From a checkpoint of a small transformer trained on Wikipedia.
Size: 9 layers, width 320, MLP 1280 tanh GELU, vocabulary 5034, 13.1M parameters.
Architecture: LayerNorm before each block, tied embeddings.
Each number is 500 + 50 x the weight over its row's rms, rounded and kept within 0 to 999. Layers, rows and columns count from 0. Numbers have three digits each. The size before them is the row's rms in percent of the matrix's.

# layer 6 MLP up, 1280x320, rms 0.0566, rows 1130-1216, columns 80-159
113:495483559477513470508455469552495585455569513479491453595521422457528438543347525560506476535481527495454446487497521462443502504466470454546557618468453424550470489531548545578575485488476475539504496516467505536497476562472473498513456511
104:578574545515603432482548454438443499505571538552575486518546474542540649550440498514458442513568563513499533498524515579542479516472529465520470465534510497549492489413433512516528510475554513521566456527481528535480487588479562390484390555
100:494493557402565573524489532531435480497535506485537492483536419493529494510502586514417428483492542552393550459502503504493522523587546514454460549497440423495572590513554539504571514590628463496513549482480430514455450535496462532489511465
103:521563476546441562459468526502634550540416537568442506497413482595464426546504531530544472526588478416592606449475541533614362500518528496550519430414589545469518498475549482474431510483487507564502536568528465495473509551472430443521478425
103:467515524536609450474564407600591507536513561587497556431585473455540470521501513531532409498447529545520534508436490522501424477438408526614414496502550443540526496430492537585428406529458426479542467580545535491410505483558490445496514638
096:554562463529555550474518498471588496484425537492441527507562392401450564505393454503439506498451557391494447538531567508497496538485527510485467448414495488574497491555498548618437493483599437495536487572540516543489450484533611378543561447
110:465491453529500521491499502456538521502494451549449508495544530525533476532484447507383467560427544492515481477487426499511385495566575525526554481563475461428512413464490449511591401449537539513457502533469514536448516528496472561614530454
101:532520482559477546479562517521523491622476466593480446465420562483513496534520393546485458503477451512587612431601551530565466500497515449425507520473477492532528511385507468488491597381512428403479533516447579468411462564469515499524487398
083:452434531563652517459499541556592496466410548590462572493554514421558672431518555600444482463445502503513485381527512584561431541429486485494437494479510498480410472549512501505437483477530450384473472506556574508438425503469512508483485540
088:453518535522488481485572578573486430530472502536529403618491595484468441637407500526516550525548501468509463453502496537522484505487487351467477384479527447498506450440429440564472510561526472466479485506532465508397491545498527472502540555
089:527544532535517479462473490476570570399502478522422359521535463521501563492429594511505520423455533502504439455525511608524444468571445496485557501539493500559489487350511437626492452421484510500551540488434622441536572547549547459418448488
108:590550494587540465485494593530485591514419432536523542567501507527425449482433479514353432515367536582494646539455495530459540502407458570480355533404483449503510391469410428495499492510478535463590521531496514520441434559480501518539510442
081:502444513576467514481533548501452448550455438473425544441517412463510499559471572515523581448492528505407550539510447451611506426553508421536463516507535475465501467438546441505463475476473580499506416527390546566494489474495418479489531462
096:592492469515531473539527525648472488504418470565487491439519510504577508506508482512480459517535512593447505466469551485492480553579432545540550516613449467508463458469485507535478552429511578487531433490481522464402503606433495486397469448
106:408529573502453521506434506541448387459586534520466526484522416436519570468455526541492481487506434501495553378504637498510548436432521583412490568391481496434489442506543557516469500559537563532550519531510476556531436587528505539496456510
100:490455484443523503523478498540503500596405453478533592517525459516573401585526503396525542576602549464516447498499521538514511518500571574488473538428440432460492451574457565501463429514588430476471448370564478539422482512522521501466498405
101:447526542480619529469481469492488540457495562530516457539530462490472459459514545469467500441489599393466520479511539476474487486517424552480432519504483429421586536460646483515542484442474420450514481548514488494533503529571455474514431536
104:611564541484437488471466475521574502477519517500480494430601535501514505486504492479509574458559595480473546540566470561468483487471546497467461492515532437391495539450462495618530553526562470538459454598551495492402520558469524474427501507
098:494466500428521509531528416499516518494494484518404437538476495466604510456481434510551423484538483546539535529427594582458364519576480474492456517512509537489531490504439447488434488528549559458519489527533534457528424566473517584568453419
101:428512576470542433449519548473536478514614456539449550528521549455530455521416476606550383484469403524508534419462517496557523502443466546501493574480418448430458484496604490546513482478567504536468372518581556636441522549543531542446541422
097:566552488600478400506496509559484542526501491507564528419547570555531539504396461570554395485524570476494508472397542407479454574445469551493501531555412453505530499387499445487544483432546537468535505648569567526378457440471544503428452564
106:455569451448493498456443409484499536496439420513525569432521538452583561640494557434524490497551575437511518504467502470487496519537514482466473441515416471478503498493433505532600410457470489531505469472468489512461447559510601514447579542
094:532492480477521533463441571516487463498419465472585551534422452532541494550635510525526532418506509467495502563434495548526430655521521522574458527498429590438597445560567441465473454489461440499515421498431525483527416582482604499537459491
094:545519538455475590460476473521604490587436582492453476449378467633387478475476461548469485500538531523446588474424435548617403491450529581485502538453598522545450455447478522538506443536493495452478422549469442496421562515426435456453604478
110:471494489473528461430468473510463588559481491523514407433585437517521489450396513524493506514451561584556519527599472499486434501467565472523524471429457454471488489557433495505676527512530553521483476406486511449467546547521524546477470531
089:486491573465528499487460419474549483534443473526468442524470556496498458595441523587445415438521451483598592501466539520517501433530498493538477518487418451446431495452398431574509499574547537459506493457524475466474511539524441477477470457
091:479549565428440502445485479488540490520514513489455479551461498518529571634487495426473391461584584437628518528401531508486428551514498466501592442503543476463458434488432442491551443440448529399461457596464486539511495507547512459491553453
104:514475525503478471466152527562519505532539460523501525584475574522507533499425521574639444497554544537532557416510482474458507479524533504533597439456501503449468484438494449549494557536508461471455488553502510536418519496534517506537523422
107:430534513455565466461515451522526482475528415570463488502522531468520552517558472536551496509447517433433503444458477576521534499487516523473486574445467536390456459452564517503558490396583531424527370392488570655539581512481529513424507536
100:494595477647501592532487476514611531520478532513443506529455493548439503488536515452556521438560468539471502433463511481540501488436531545504455510467531527436457466540530468532377463486468435530509473534470487439499425487462559428468558486
101:493511448452599582477539536479524551493474448500508466517482503540486385520413503458440580469387550520477477549509452553589558563419543420519413439481461529469435524462547514487531524405577562419549516478506610524500565658497596585503482453
103:478436461531565411502478578469474481548458448560483481443517577483458492540530534521527431500606553435509512453478528515442506522538539556469350489481438442458498513434466513608549544462608490486509456473444474474387437548534502497472515448
108:570564467563511447433528570474561464442465503478493431488494525508514582525503510512385484398462678409519575496526510490493496520544491562511483526418470475558591397403521497516618459398603448461483462557411611482453429614475469435447480612
106:411577504473516551478505433595477542606501501555506457522467500527575480439525515502555519511452536460430549471531501546513561556501480493498510474479485510546514542497458405516546499451496417458453514413502512483548533562510471459545486541
092:546537512465532502492493608525471521475523517554501498571544501525469542606382432482487483463450492491548490494435559525449533535446511534477416467441502566485627413521481527451498463531539535560579456537555579415514522540495448524560473514
091:507419530460599519489510546449515513535518529548406447465557519487544399540526515423496495476442503424614537568381529577484524498464589456497497499521511478432509418473514457496412497535551553536499573515413539486465565440535511559482465414
105:502499526542476525443518553453416517425424445510510446489557497560480459482467421590507419525516515408547555524525476536550568529547502538611457527489466435500580513476552574529513493496591391526608564544458586558508491538591489467479424532
093:588596502471555592410509547468488514433503473515524552444529456479605554522466524553442490526494529416528561480447474516536532486586464468448450466539390558529499471401458510478574537395531463466451462549432519485438449528595548501465492490
104:422577520464492461482424556434489540601518390460491452468531520519507525575517525426581482494459426506442522534503501378531509428409531498492493521468551519519481454577574531532501495495482537510423421391434519535492494535455562538375578527
087:460463394504519482449538438466524548478473502591510543528387572587521517565424474498453492478471610427457492488387422564474473475495443499431507500486515469441451541498553575479462459525577481492510483569536510622445409507502435584475566449
097:512453470431532519528479459526598580489556505571357466516435440514526513496449468582415540426527458533484516547455419484464458510478463472559541621484427564475477468486448506523507492487495479377529433475474532522547504454564521469523447507
107:480473509538617629522518483518492525464455506581447432490434418487474440626498453564434523432490473468545481496465525594481512542471505447524506567518480471504569507493562536419568437561469492444479479533481540500481517544546560517516492465
090:478520552456589512434390508517538500522534473614497482555544506519560492532473551560513495441444517506557565481495486552541473529477537505543518505425465574490579437489580453519459457536535401442471472595491597537505441534542537469473560556
101:511498460424532533453484593488527527568423496488461469511507438563486476513464556404438518421457443448507558546448495589545413583540565474490498501424479515555536471466581491418632483421535592470527521488513566497522528562543548432544522455
098:520524520547572482486506522489512515488480524461508523513503386494519486596501517540559436461425385437548480463468495514538508455511405492514480575428367429462547492565482546500496484517416422514397412458461576579481541522534506540516511488
097:568504587595463548469488481411513570460478515505515507479525455574433484518433484565467468400518468355491494438350505519540451471546408501508519558562542424410478452464522450499546472520523537412555440603625593526445487495502460532424569474
094:533470479569500396454565573521542461487439543549414514583488583459492521537504479497499508492552538482497520496514599552472446583565541538392458431469424499500615432470489453513571496561535581533508554458532523450401483549514493449472558539
099:560478514445490521476500505496548463475511496482591509494521402581494499521413439427570520464489566441467553423501557535469523588441558395489375481498503497372570449481529524536462536481556450469463521479407572505503495503453541520488467486
080:443497564449473519520450553452551457496487518591541419448469450456664476573464521450551440501471554533533460496481593514497513513505470341514436492543564459447528537468476459558561593441492537527548489484468544464412475579445455472441509522
097:442438479454488494489465462485494432477436559477527574518486496511538626451535524529467432453443569503488506459485437570453467587548459510405508511487369457413602444483554502514474437490546525455491483476495546522505487493566457392496534494
101:446542523454506499424456495461535552502553546524496444498552547583571544467471375430396502479455536435539561473494533496482532465493575487502535507452522481496557481510498503534461482524495549531388533539492522534475557491540576467525484499
097:514507518440459412475485491527459517541435493557549517439580439457423534516430597484559474423509638443400552479417486540527426540541429510529505468571465528485467410380473508461541510498513502495571500548403528409522563456413559476477482477
105:436531509522447429544478367467584535534479501526471461493466469536425467617429501543516455423546566527462605499421476578552384544426404497494473493546519532487519516521562474468513503567583501499543465542476517378400549543466479573411510534
101:434481493453421533531492507495481506545541451497440575473493533448480539480456587467520472538472430448399482319498578560488469582470423503457390567406521514486467436553568494439524446457483513529493502510448506479429474525545440470548434457
101:479552496624517506509442476478472558516492499428459449454516468471538522438392467410520480526537624485561505550400489547576568514414470482465521522559458462573494511496510499560520469476475414429551534567465479506470516539466558404544503475
108:463595548448528356453452560607467496480521516520534458433468492521558546475564479533558451416456523576467506523525524420507537525555555455438480501482469524539526487461552469494505521455494486550481463486444548483511530545525550512500492483
111:346499502508458566478510481522480563606501468498436558505526502456527507554439492504479475495516557506614473492451498537493444490514525392500461452498536422528564531439466403514464530505487569486486533539433565494525506466604464513555537381
101:457542573500535550445503442618503525521527395556479441525486490507486454494523472488538444502565521552471494443540512496449508385486511479473414600382556499444563486542571534464495526451477487442440462419562544481437451543530464524512441530
103:424536464513446507508478492549527580624485528521393442482530548535567446564520526522475479419485450497550641461449467488492507483475454507592534557499493501538550495470436579471527465493461539462516533488505524525398496521493483531456421447
103:551524491557491469557497423528562636550449534488488452539443463534458597500482545423473546445459458528492496533404509566486491519473484567463587496557480519506499465438502367494510447481478486525578491463449481465529512563450521485523484502
096:443506397520478572483386597481489482441500533539576454475488462498549505506468421457596541529373483443554540450505467488511502517346568493608473466433468477484538442473455554557489424481600561500556427534515494587498527524440491494477599538
106:559564618451574524463503501503605447598472545563551527515610429485469564564375372443473503514474594442586548481507452587517486502526496517524466439588515438461488463494508533529500453444483442549504454502391409510595470551538499568442476462
106:489543476521437549508513547484532569601522547512442479487486495487513482441526444563509506381498486508486432456393465538615487472497478457463461501463438517491567468478523528486600408461586512558553538558480548529470504508455541577581518528
102:561425455438530599493540415530581527633474561596530516502433456405451432598474552510550544540501483400519469505433422507577520460604460497559464488440462489485414545495492523536491473530604503516436468503437509514499482524457501508404530414
092:485557555492500536458491478497506504479532479527462464415487559547520491467378473595499505418586473494500552555445478481567518538428515477532500561541556464555554557476477433550504429536527476558441430524446464474371453544531526513557484598
101:505548576561517446524488437513539521550494520459472498413439388487483525486413502534383524410421510473644506445367513623524482464529493456563472485505471532464529556500478389480517420469603447554445493499487486555473552534508587493551478533
098:540577527483480461476459477518423527621601513546513500485496513621522514515522475479469503524493482496523543412512559497456486476502512519518393565495559546453517499487490481497456431448477517495558451438508559542565565493473465452515493419
097:492489425561510482439511487463498473553534407461519504566476471512580461564489520521501559513428484497572544512433466500514449565615469479496456432481485497451509507411592458518451545520652560492526472556548484494579532506581555502525457563
084:516508514478428391490470497423473419538428585539522498513455446503522574532431552538430540509518539542566519507478565544574453518509436524605548467604491454463478535320442489571492573566478517464610524559491504473541510482467508539504523440
087:576447484462483518456544490520478472422480547481483542535605477453433563510416448471409555412376489419460517526442563548442519527547494566445520407388392418488431505446498578528483502454577448526548552464492580583492491518480498544520546459
100:481463550547440513430442414516447576452508453547619583491478547570462566565554492451487533460475516386506495482513506553543581450541455477439432570463519447388516420510476513602496507575550534482429445459462438518397535537514372491533417466
104:508552525460525439430413564504583551492505493469508470601556475523456537551459496470531391507437624466480481473543554505538468521511509390437514532431557442554483556494583543525468478409413457499488492499467484509476624481506527494443673544
097:551500506538531555519479519572532513497555440554468518473615569544451521468565526520429407539542592524571573463512554483523491558565427532481492514543532487469511474493458436555483427486618434470468526470432487503520470531478534373483444473
103:400502505560565549480501480518445555508426509510484569512552489491490491512535461464404558505623480444552548437422470572518494499419481474519461472533426420486471458431370495507528507453482572400534501509441504492572535542446482584449493443
106:446525469511576515498523514547549464492435479522477461531499430472424572462586559433479530493560504456535442554494459501507563580556468499407490496493402443441475491497549484431564486463539494481528485448559626512434587546523461501422484442
105:509488534491488484416485564494555511539498470578553490406523506481465507540459534516523498367585420399493583399415484601503515422433518571477525424487558493497401497450553478580531435429517556461498509461604476428482471538521425534548423505
090:497432605547508498436455525477469505449445578438441523470509487566509421429485509526502522521507507408488443451481524586573528520500615503454494514515343498482587474553517493544489489460576512432462541542532447510386596539498450455532495428
110:527588570514499537484454474453443438530433563521528446515504549539432470571459543434478477448495496482516545474491488469599587476401547491598457414482569542503424438507435457560498617538444603508511468499417525489472514555503535425538559501
100:526505437552454486481452451564519559631537501498459541499527524562534410499472499526537436427473506500632580521432543589488595513433519552468524474460518501523465551469424370476421448511555489522440456517566534519385513488461575447477478497
097:537500539488600413486483625505511443482476456467569464514538525554438496509510477425481493455497517564693498519464545520561525515534631539490511520443452513579471457473498453446416594482470473530566426510496467488464470544479600469502421519
101:452442405567541482474453519471546572596451488539526499471461466545530565461447486529545514493461513432578573521522616505521522491555552583520526500527526496437645467525470479523555507473544493403499465559467543451523476561421499411511496420
096:493551533474481497403460527501458500499543461518383452540438577594536607477492459560439525507531573545561522500420550491550457484493596549498478515512506478518543465525468474592538468566507496497474485472420446603491509487503441429477474403
099:571522541424552459527539513545509570481557520541408531454459501527458491451557555406496501489426563516427510503487526517518433536567521482471482444408505558469573427453410406502498464500523587517529492518532501556487562586481483507450591450
098:529507469513408511473572547568461515553481539534495482524453411554472505591516466545402488436428472413484617432496528469502456485514534399554456452455498513438513546497439456477521494414580551492511403456560570515438464540493396521451464464
104:581452534549532506529449451530455481551471402453527360473599416456550424448510490455459408402510569543515510520550575531539545529522555520619503514550482471479519443520536423572519448510502433459477473476481539451482533449512485514479550428
091:468450526424538495506409507490474470525542465439485567481578530564433488510521510520477523520452591430559542406488475509482474551480449580473453471485462335401478441533522486486476479453524508340477434536612490571377474558432451489524448469
086:492409511559512454494513478554467511517493424477590417578652492453555470547483443528593532591614496397508602526558493496469527512467515491538418576514524403435520558490475426578488459514524459454537382539488405462485499508582437516507534463
# layer 6 MLP down (transposed), 1280x320, rms 0.0573, rows 1130-1215, columns 80-159
111:483482446411531508491512480480419541506579420485614512560456516620513474580505469397436436434485485477554478491634458467547552507540552538490581440521529492445467507420489488483401476542460480525482445463458506545487516380459389426538528524
101:451575564506570487491501562461528478518499438409515445569607586427395458544505568455546479493468355436496521459527473417474543518554445578489502522429521444358487542503492488412445514423502545482508521548524396436396502476470479534444510501
099:580514494527488530426468475551451507529497559505461537504568510511439483541553450514557380504481465476576448492492442518514466456417549446540469467481422521405502566469656492536477538516533447454475457514509491512532484529498514408545502428
107:577502560531532534548505479496463449636513548503491529498593521465489453451511496504499573489385494563511593462533478518510453559377541508472618530598575464570447507525548462445491471565491519504483507517455485502534528517589449433561527491
112:440485565444437495451481574510417514455550433421486388573440509539512563591548522443446498527588491523517484561518507503523525550580550513473543577501467502451572513526476458438553585396542565516494531434442463541529455521511532509494535423
090:467548570502437447553514485500432457481599531510569490496572504504500511491416533554595482457521495431604551536560467454403493510517519517421443458574438510497497435461442485534451606512537477517501478499545512489481495590540519475553488530
111:559506465506558548599474454548516430514544531512539456444423490565552540544394484590504477583503468489438533474556565512528416585483452516551459523477501504504514496530567482481543463432534541455535492575508433466515493402488504522535489474
100:413492520471472551406439517475529539459473475540534463436549474492464530505559427476450504471463456520579521490468525444496430416513501544497511493514466547501446442474504460494471548451536514581510429509513510504474488441490423571563516538
085:376452396531539450465478499531471484519450555448540511467580537421486424524492464487561474513533502479419556541468525461492463355495400510563414478538558501487435453467441494514497566490520482534443482531661528454505463584520479472432593453
082:477541410547530481511477507493501505541489528494482477527500566532474471504507419484483485604560507503612416463599538528572523592549455504415406506492465508464559455571562507510542544515579561466502508496449550512484433542490557454545449446
086:411468563490466548503514518545571445541450475581519440500540476448575521489539454487565551568487521456519474503490462479526550549440546573413429508483459526430562537532498408475573441422486465570547555552485468550493555548457496495484519507
111:553483405473548516501468602463518459529411487569513523477422530444491465449435427541458592543516411544568633651494427480482477516494455520466374587479520469525501488573522517434437459527464609471541545518484480508460417516480490617512581538
087:509480457446515484508522494541574559450502483527490462549515554518536488458536471507469459571474488526483531528496513474448501540503410570393518435548464410499525551576516566458577488574504502514519514422640526504522579522502484535514530553
103:508527519437473569546499581448408477597439515489521481483485450506547513457540580594545576488508497523549415474566464572497497584509438482470457436485527507453530558419468471499505466538537564508684501477495478578573542468485444481494526456
109:495496443550397576488490521556516461413424578414456527471461453494645456545500493419541482476418514488532527552425479423457510467526470596517356565506443396498500572463549459545396488524530489486532552477514506651390577518407575489469390480
103:485497493504479459487515484550523516531457604571414490443394555533625578464525444499631452380564534493398563493499535499564433496594438523411556482471454487457545560490510459540501499476486520517516481506508515542571523433494446416482609526
108:521535479463490493440531520541498514482605504449459546466549539474476535538457608500502451600521471555528398483477543465525476548593409467456463491508456538428485474556449627530505443514455502421463481491563540565582513556487576492519428553
100:456528494551411470474488485554540619568438604485483441511481473472601535465544400541515521512527531537615483468501425544521499401466540500503458561460452570553426413627448485487511486463443500439604505614469470526566471446409508488542576473
093:483473416572498491515502462442499455490442521534487491552588485395428550484398485449489501516573426439503451534456520488416462471587530457565396531452590639476448594483535478554468541387541488530449434580617498548552534543410460473527421467
095:495455515557511509477534525502560451472480500516537444583480500518577506497589474584482572480504572446536466556425480546504476422436542470495395518471515588551447598524466444545494521576451525509479452450505536469574505479397492508517472499
089:416520469491539495441513539530509439545504532502537501500476572519523521429492519529517487535498469536466531535510547559509561532553451501557545563367499520544442544506448454415493543486574546475553553436380527492460475479529516474541557473
099:427476536459455533473544528484501441509527530556457471577566553534495542568568517472555505519458514504420518596549437561462513493456463452489458498420379508499613526532548493462469544464556481517656521500458518509539494565442496483546499444
097:468550583444406526464509503463455456500431512510575497513596481477543539466466426440503450554524604337473529604414500552513500441532540409460560465488406474494485497535519514486466573412519500409528447533517472494450384484491543518425543617
095:537458489481489546595482460571445454572572500471500527443616499500606564488540498545452482436479487521517504502504529505439471602513479490546438490494525397511551561572605460443476556500514485446399425535523534489508425535534524555497531420
107:548486576445448415443505500423480453507515523434508526476481586513496549476548472549512440584512427523467546422543487417523430494498529506548475398490509531466460460556490488538436521461420424577545494617396487571473548615499565404443487533
084:557501495466569544431549528497507489504466502428427478552528574473490464445534516495452497587523574509446539562483531575544528486508499506408577508558427460514414526529556528529483495462520467452477498532432549491491496531510539496411507564
088:492484488626589432516492449484505542459438529534436500485574540542541461521554544478471522543503459484528556549443474574500535543452426570496634471451531508487500586474591492462521503452448590477458536500524567531507481426532549448478506491
127:559454553488401515471446467509430512582489447530510541610495464560551559466460548609607517496544542541489445422507545599466474509484498450417548414452445579459500476380497496452491542510462552480556507504493521508511404491471469478498573487
103:481505543460507587447495570457423496513543457488503444551470467450461491523572568528476607542488495530418494469539492510529588564567542574423485518475471467523576528486471483535501592581477549418450425455477430507512465505548429485491523480
096:543434577508457511448479462521470583505468540542474464513472434586574467506452584475369485545490517438556546467587486482467518527515448508497531535447557409542598536468584482497528493523570472527489464425445399487375566522623422423551521446
101:510474482514374476491461475542420477438526503534569414450479516411441463500500558535494467419508539517461466499484407543461450453570505511602537456528548513566479456473541495548509553406479605584544405561586447487546435431465503462439491484
106:460533512557390495455461525486602516545528460474486426571426588487518427521497575442496534570567544523423461548582459526408546406474419520508526474563375499551596449554514494508544534509571490595493565506503456583525468426431390585481419546
111:650489439484490561596479475460441536468432432545502510578507526390466523608501422482552597558495493507426507512512470511509506490596506524567523458533474506473508495455447563445537440476475556469491565516505537536568474472473461505515457490
112:414471600441501481575520585473417522531615456470470448561450507457507526476527575529505459497523413542440458494453601513612475458552494491454468437504567494551487603443535407508502536552493529479480522527498452479542516517424464510460518520
094:492450522504353390432499546478555489577517496528389555357532552513526439518495505520568498619548397548515493532479514423506515486486476524476529466474458485451518543509489509454517513490564560493516415428514489453440508467488581524530518444
091:484544460468558450539503481486476526411464451426526480516442488546438527538582499482415521577567549466510470500398396520506530545537477488455457446496484408464491426483443541526609517470465523425534587478518543644394381484548509456584508588
110:520471452509466521519474443638468473560506512543594538521418434458475436437489513491420453412527413509529443466453525531525525414469488562519502446464496528498467485485428510455551510509513490495429445480552564481497461480504525493462560521
087:415431456427519522539527573494527566527524495574630466534377499515474478587547568448504534538442449469433494563520537504451503509481551556500472533565448503534564495529507459517450552551588468397535507496453442550520526446491484473508543504
102:533562413496498477530475447408393552509488501476469450561476492541466395555502451560391421502498505542564461452538461415501444538459533538493522452538460554528533575499490519518465532453526541579565480504502552528512578533586530495496524599
084:451527627481485571505519506613584517461517453451463521431640500470560498392535517559528521477479442574550514529463453518522524439489577501490559510568512460429591449539483430551512563480509492503453415516459554485472496484586492493507632514
093:522529459566520526467492519500488605518513510538529502502468571449373484468580465538511507419478537476465443457522527493499492546487458464469483472368483513533549459581447461552514427544469496479494469535485425418508483521418482468429431575
109:530610469520523501485491508582439530492479521570429541511524457453428417457440490553452466512563437404528508541555453458498414553458367557478526491536592453581472519425494514617555458549523562496458420517485506454420388399499538544511541395
085:464535524507428527465481551496485494545480492497416441394534579444482449548450493504489354470531466542482488474543482472449559474420577471581471505543457363530527505495475501451462471482500571470517506412499531499402535547468509509442509439
100:536484512486486426445512573513512517461526471452487557571524496414408565471519459439490526526432507542580431397482534367513456450478458538508499509439482528424574504544464510523596483532527527596516497461561547503422602555445464436505492553
095:520498513561481519477522519433463503454568434550404429603523464507514446555540389518458532579579463468473531522545492474413517500416513476521507443534531473555533541520508420554480491485507588540505461568485429453528496459476513603502484432
093:557501472479474483497529483450455512450468474526500454566485515507531438533565527469504386451501527556542492444493518506411541513488440511481448602499492456468507479501459482603526494473618522529521501500366577537535573495642494483467484519
096:531484459401522489532538499536458577436450463480514576533396445370515501437536464547554504577484419533521608464525534481507470596499481477496419478511518498495533545474539568529490459491425424480545543527533459516501561483444547544518522420
097:507497523506625540512526530426354431529471516528500486484494473489415469561434593504472496501490516476553508467458537474513461434520411535414519481497512592580504468503518503596460435546557425526525514487604523465429549588516566432593411586
083:536447463452575558454488514533436593558565381443460489507535520446459532472541501473504555440567509542423446492510483537478566496487473502561408468471522519438565399534561513339504416598444541533457484486549526451507519493572559530507440475
094:544523451545452481518499448562520490525494540515486464486497470581425484561515552487435489528488568359506573559576487482621476501545553528525514482541552492617436420511405462502502506417546516515483472434492486574491471449473471529516475471
101:516427453540524433453502508485419479421496430509490448563555434517534441542565548556481414548535476506557511572554536462494469438535611482448544465503532531532566550488476414575392479518587482489467454498518577374557513551547475503485520502
097:566463533428474509532467465464502493552524497513513535549471478497541498542455546467555453554486486513537579465549588574464397531512451572514438528466468533520585510462409578389478519548457548535584574544518526548467597592450507539602439569
107:458548516474501532519523543458561579524611503494482445428412536612531511507498498464424472493595535521562485521554436456481441497523505442400500637466502485449500545513517511458624357549548478526455412465607485507531552529526458483511544538
098:503603464462473498444525305620478466449500493565523458483459550522513491437439418451469451597519536562467444476475543531395578479443554420471487531485550468419445479477533553560536446479519579516502503489430439551576394499550530609549475539
102:427561434568440521543493482511472445469482453542525530574469439449498555491535458527481528422472470618481514552506493506503480488427434497469435570526566447470569522504441412498456553509519478548484515595496452525506418508600428471458498473
112:617524438528408459427519444521385526472485516477488534548422553456591582503484518529590417466502510423481490482439538494544450546567484473561524485418558498590555450458580491465533502462536487467601454521510453399534556471577543455521577530
111:564466485479499567442525502425515511487554625511498457536504476476562492412562526370545640574482503458502534608466406454501494503563426516567543459502530541548519474531537488582527519518460426464470502561556556410521469486440502475464470436
107:488514448473481480542525434558568481523432449428583537510470456434585496467537472547394501538464532455450556435481482454559503585479568502462526506485521553500540514494536466515499443510532513505426437450532494531544487508510435473544480511
094:519497511596622414482502483578516501525550490505429462480517532464454443512470565509401426515522447509534456389480437531450422537512479444500539480539578581476522489498477438501511498566545568500448539472376488483500487532570495574508445483
098:460542545527530510443537525597610484459466540597455458481520526586554434467524523522389487481500612556527480589487524428480509484546437505493590559512523496462544466541383503472495550494426543490533512445586458542552471471533370483522497422
092:524435523550485467468489498545482463478561386518487440491605512533358535569536545547440649497525509418484588469467605533532480540531546414515497473507477492548493539493529555523536499465487542531495392420454598457495437509540530457551354550
120:554461552404477532435506486470527533473566547472507571540498477454469544473493415446507481552540495557450533537444476483530499530444526517500492485495458454454526442483426585496505438624429565422548481524483422547568501519557476565549527565
106:533505536540468480574501511504555547499438429481460459547465512524540528479556600519454506550495500455433548543532577533562406553586558480573545521568496552401451542426484468532511426481504549494581428482468543450504484481560402462573474515
102:579483498388519481527474516465436483433497513438490433531539487531565491552484558489488497529478428554504454493438612492472454514532568534371428475472558435555535525516654445528492502441486509452615412482507516561572471421496535495415469417
094:531487451498510480504544448481453589559557488431532555531541463489501545440559471496498584534477516503540460482453408449504519482666475427498511515554418466433525509466592490462500585472526559452540515431536490442490512509581547430604540483
092:548522594535534521595442527462417471536517457458452464522515488435450503551551539607557553447535442517537511487385487577451517527509457492471418485566441483526576424492492458490457441453528505476437415507422389513533525441529553542466452496
100:471442428488411536485519470521458612592441510541477511617502517511463513493497428450520470500482474511485432409486438466484479419496547556542461515533481540489455443501481475463476590506519478606586479508503525564461604406492533534530475436
096:621494479542605428522499520456614554652450452513464474496485442465532564553474368576578446467478497573578522536531489498467511479551385517518530566472567487457576560457563449541535515424502512489489578500512454463471435446533443457447483493
082:476498464471534539503500498531515469449590392447481476521480517542574543446523468552487494510511473515532489498489544544484524452404528452429490592395453488448546462506487486496472508484499502552474534440457430495474532509521603469402502560
083:503436470515449534448516582594460524515462430427524494552485471406527503536598537477519464378492533498493538539541546626530540422510473498558468564499507527546507470465470502443535434537516560444463424599476525437515540390481446503527490440
102:451505554448497488483530529520530505446509513423450548425519488571441495457502463444504404509584468560488570525535558482500584495511438473494521543547476426405463488585487456581522537519476411526523481472534493445584442463544480489637450521
103:526505544463444464615488522558602553533474551504488466419406424522557477462450476457386606529538553434503457585547581469472497622535515504380472526482560536481553568489617556441538555449365541526459445465445447565507514417516527529487401436
097:476544530597468456482513434429516551459485464465531574469501471506533525533477510495559584459443508446510543540446503515551494573484487416509476430420530483571376456492503498434459517493458570491524466534555543461479510478445432465507571499
107:476502397500547488580472455551562595501513517499569549550545459527542481500542459606523534527524537530581473561547478504423566526549502474541460544405493444556455448535565501570468530407535538498518500469384426523454565468565521563446513487
104:493451459499528516510514469492495523533542476535592459422534441373540456447554498539349507533478485454572492495525460496513542531479375510495465461519468541500516505550419469509478511500556555414447489494554478541572535503476529460525499529
104:535488465511506479432501562421464461495479465436452553470429548497545502461472573427474490455376522521503479541542482502474514450495475513533473483559500403531546504485567518506514534453489413530488549455451493509533502521480592555586598471
093:567415507453557535516475542506479514385415443492562526491370532495448508476549556451594550525547494513513385533478472498488567633520536469464446579489516552603556467480481517400492562441541496513467591487517454488418466563548519431466548469
109:442503443499470562508403519485522429505575437481580484553401483528496458506477515470486553459517416545415490475530585454474640486574482550586519486429517565477465537458514482519463574501517464487486519557540437485530526625471511425484515501
107:374535514539558491446467445580424528519495558475480512538544533490507389571488536561547488509490543557531532455466489522525520487515393469557495438470416507541497435559582539535489449508563520486482474491507564437397457491503548478463535426
098:454537513514575462460456540496447525558527477520568506569488493519551531535558539525483547487587411536466389440525535484400589489516571526634555539451414518497530407558485472401439439402518472575507390513490481514550506544498585561470555516
100:413427480516458466461513528454546476448493582440526551458475473453525448605433589403579493465508558469529512423492505472506521462492368460424562504585494490501503562428600549489338496574464512474448538485546547465375479511512414533461457528
096:420557542477512505467456456531524497383387469551582475475410473492608511484572457506594419539600552445508504495533553572476478503510578521523558555477501471564546450465386527533519533542452489470567423480533449546574526465478531507464472555
105:532466481469519527517513593530490497595558623560428584466461498397519604505538552405460435499497566565530456440471576486644513453500440483438526484475456478491489487477426503554420506534554477416511492530535410444515385532460411411440551466
099:504457474609476584462497593549498420489450472514443579506523438492565559493483532589536522560468569503521521473462466470286441488473493470538457486570528585538502418489547494448414463568580480560505484522446528522368452484462448525438454503
098:550481475443521575622464527460490476495500564480483424432496505506491509477445527530429544496493518549574471472500493566456467529484550446520556469545472505443481587501566545474512459487336488478501501442536457632509528502393570559524525506
081:560542525591566529474542436512519392521492510506407567564558478407553553491578461480467471494497464507467448539521473544543538537535505561505487453482556558543399520479539454527442471598504439509563374496543549453505516475482547595461563482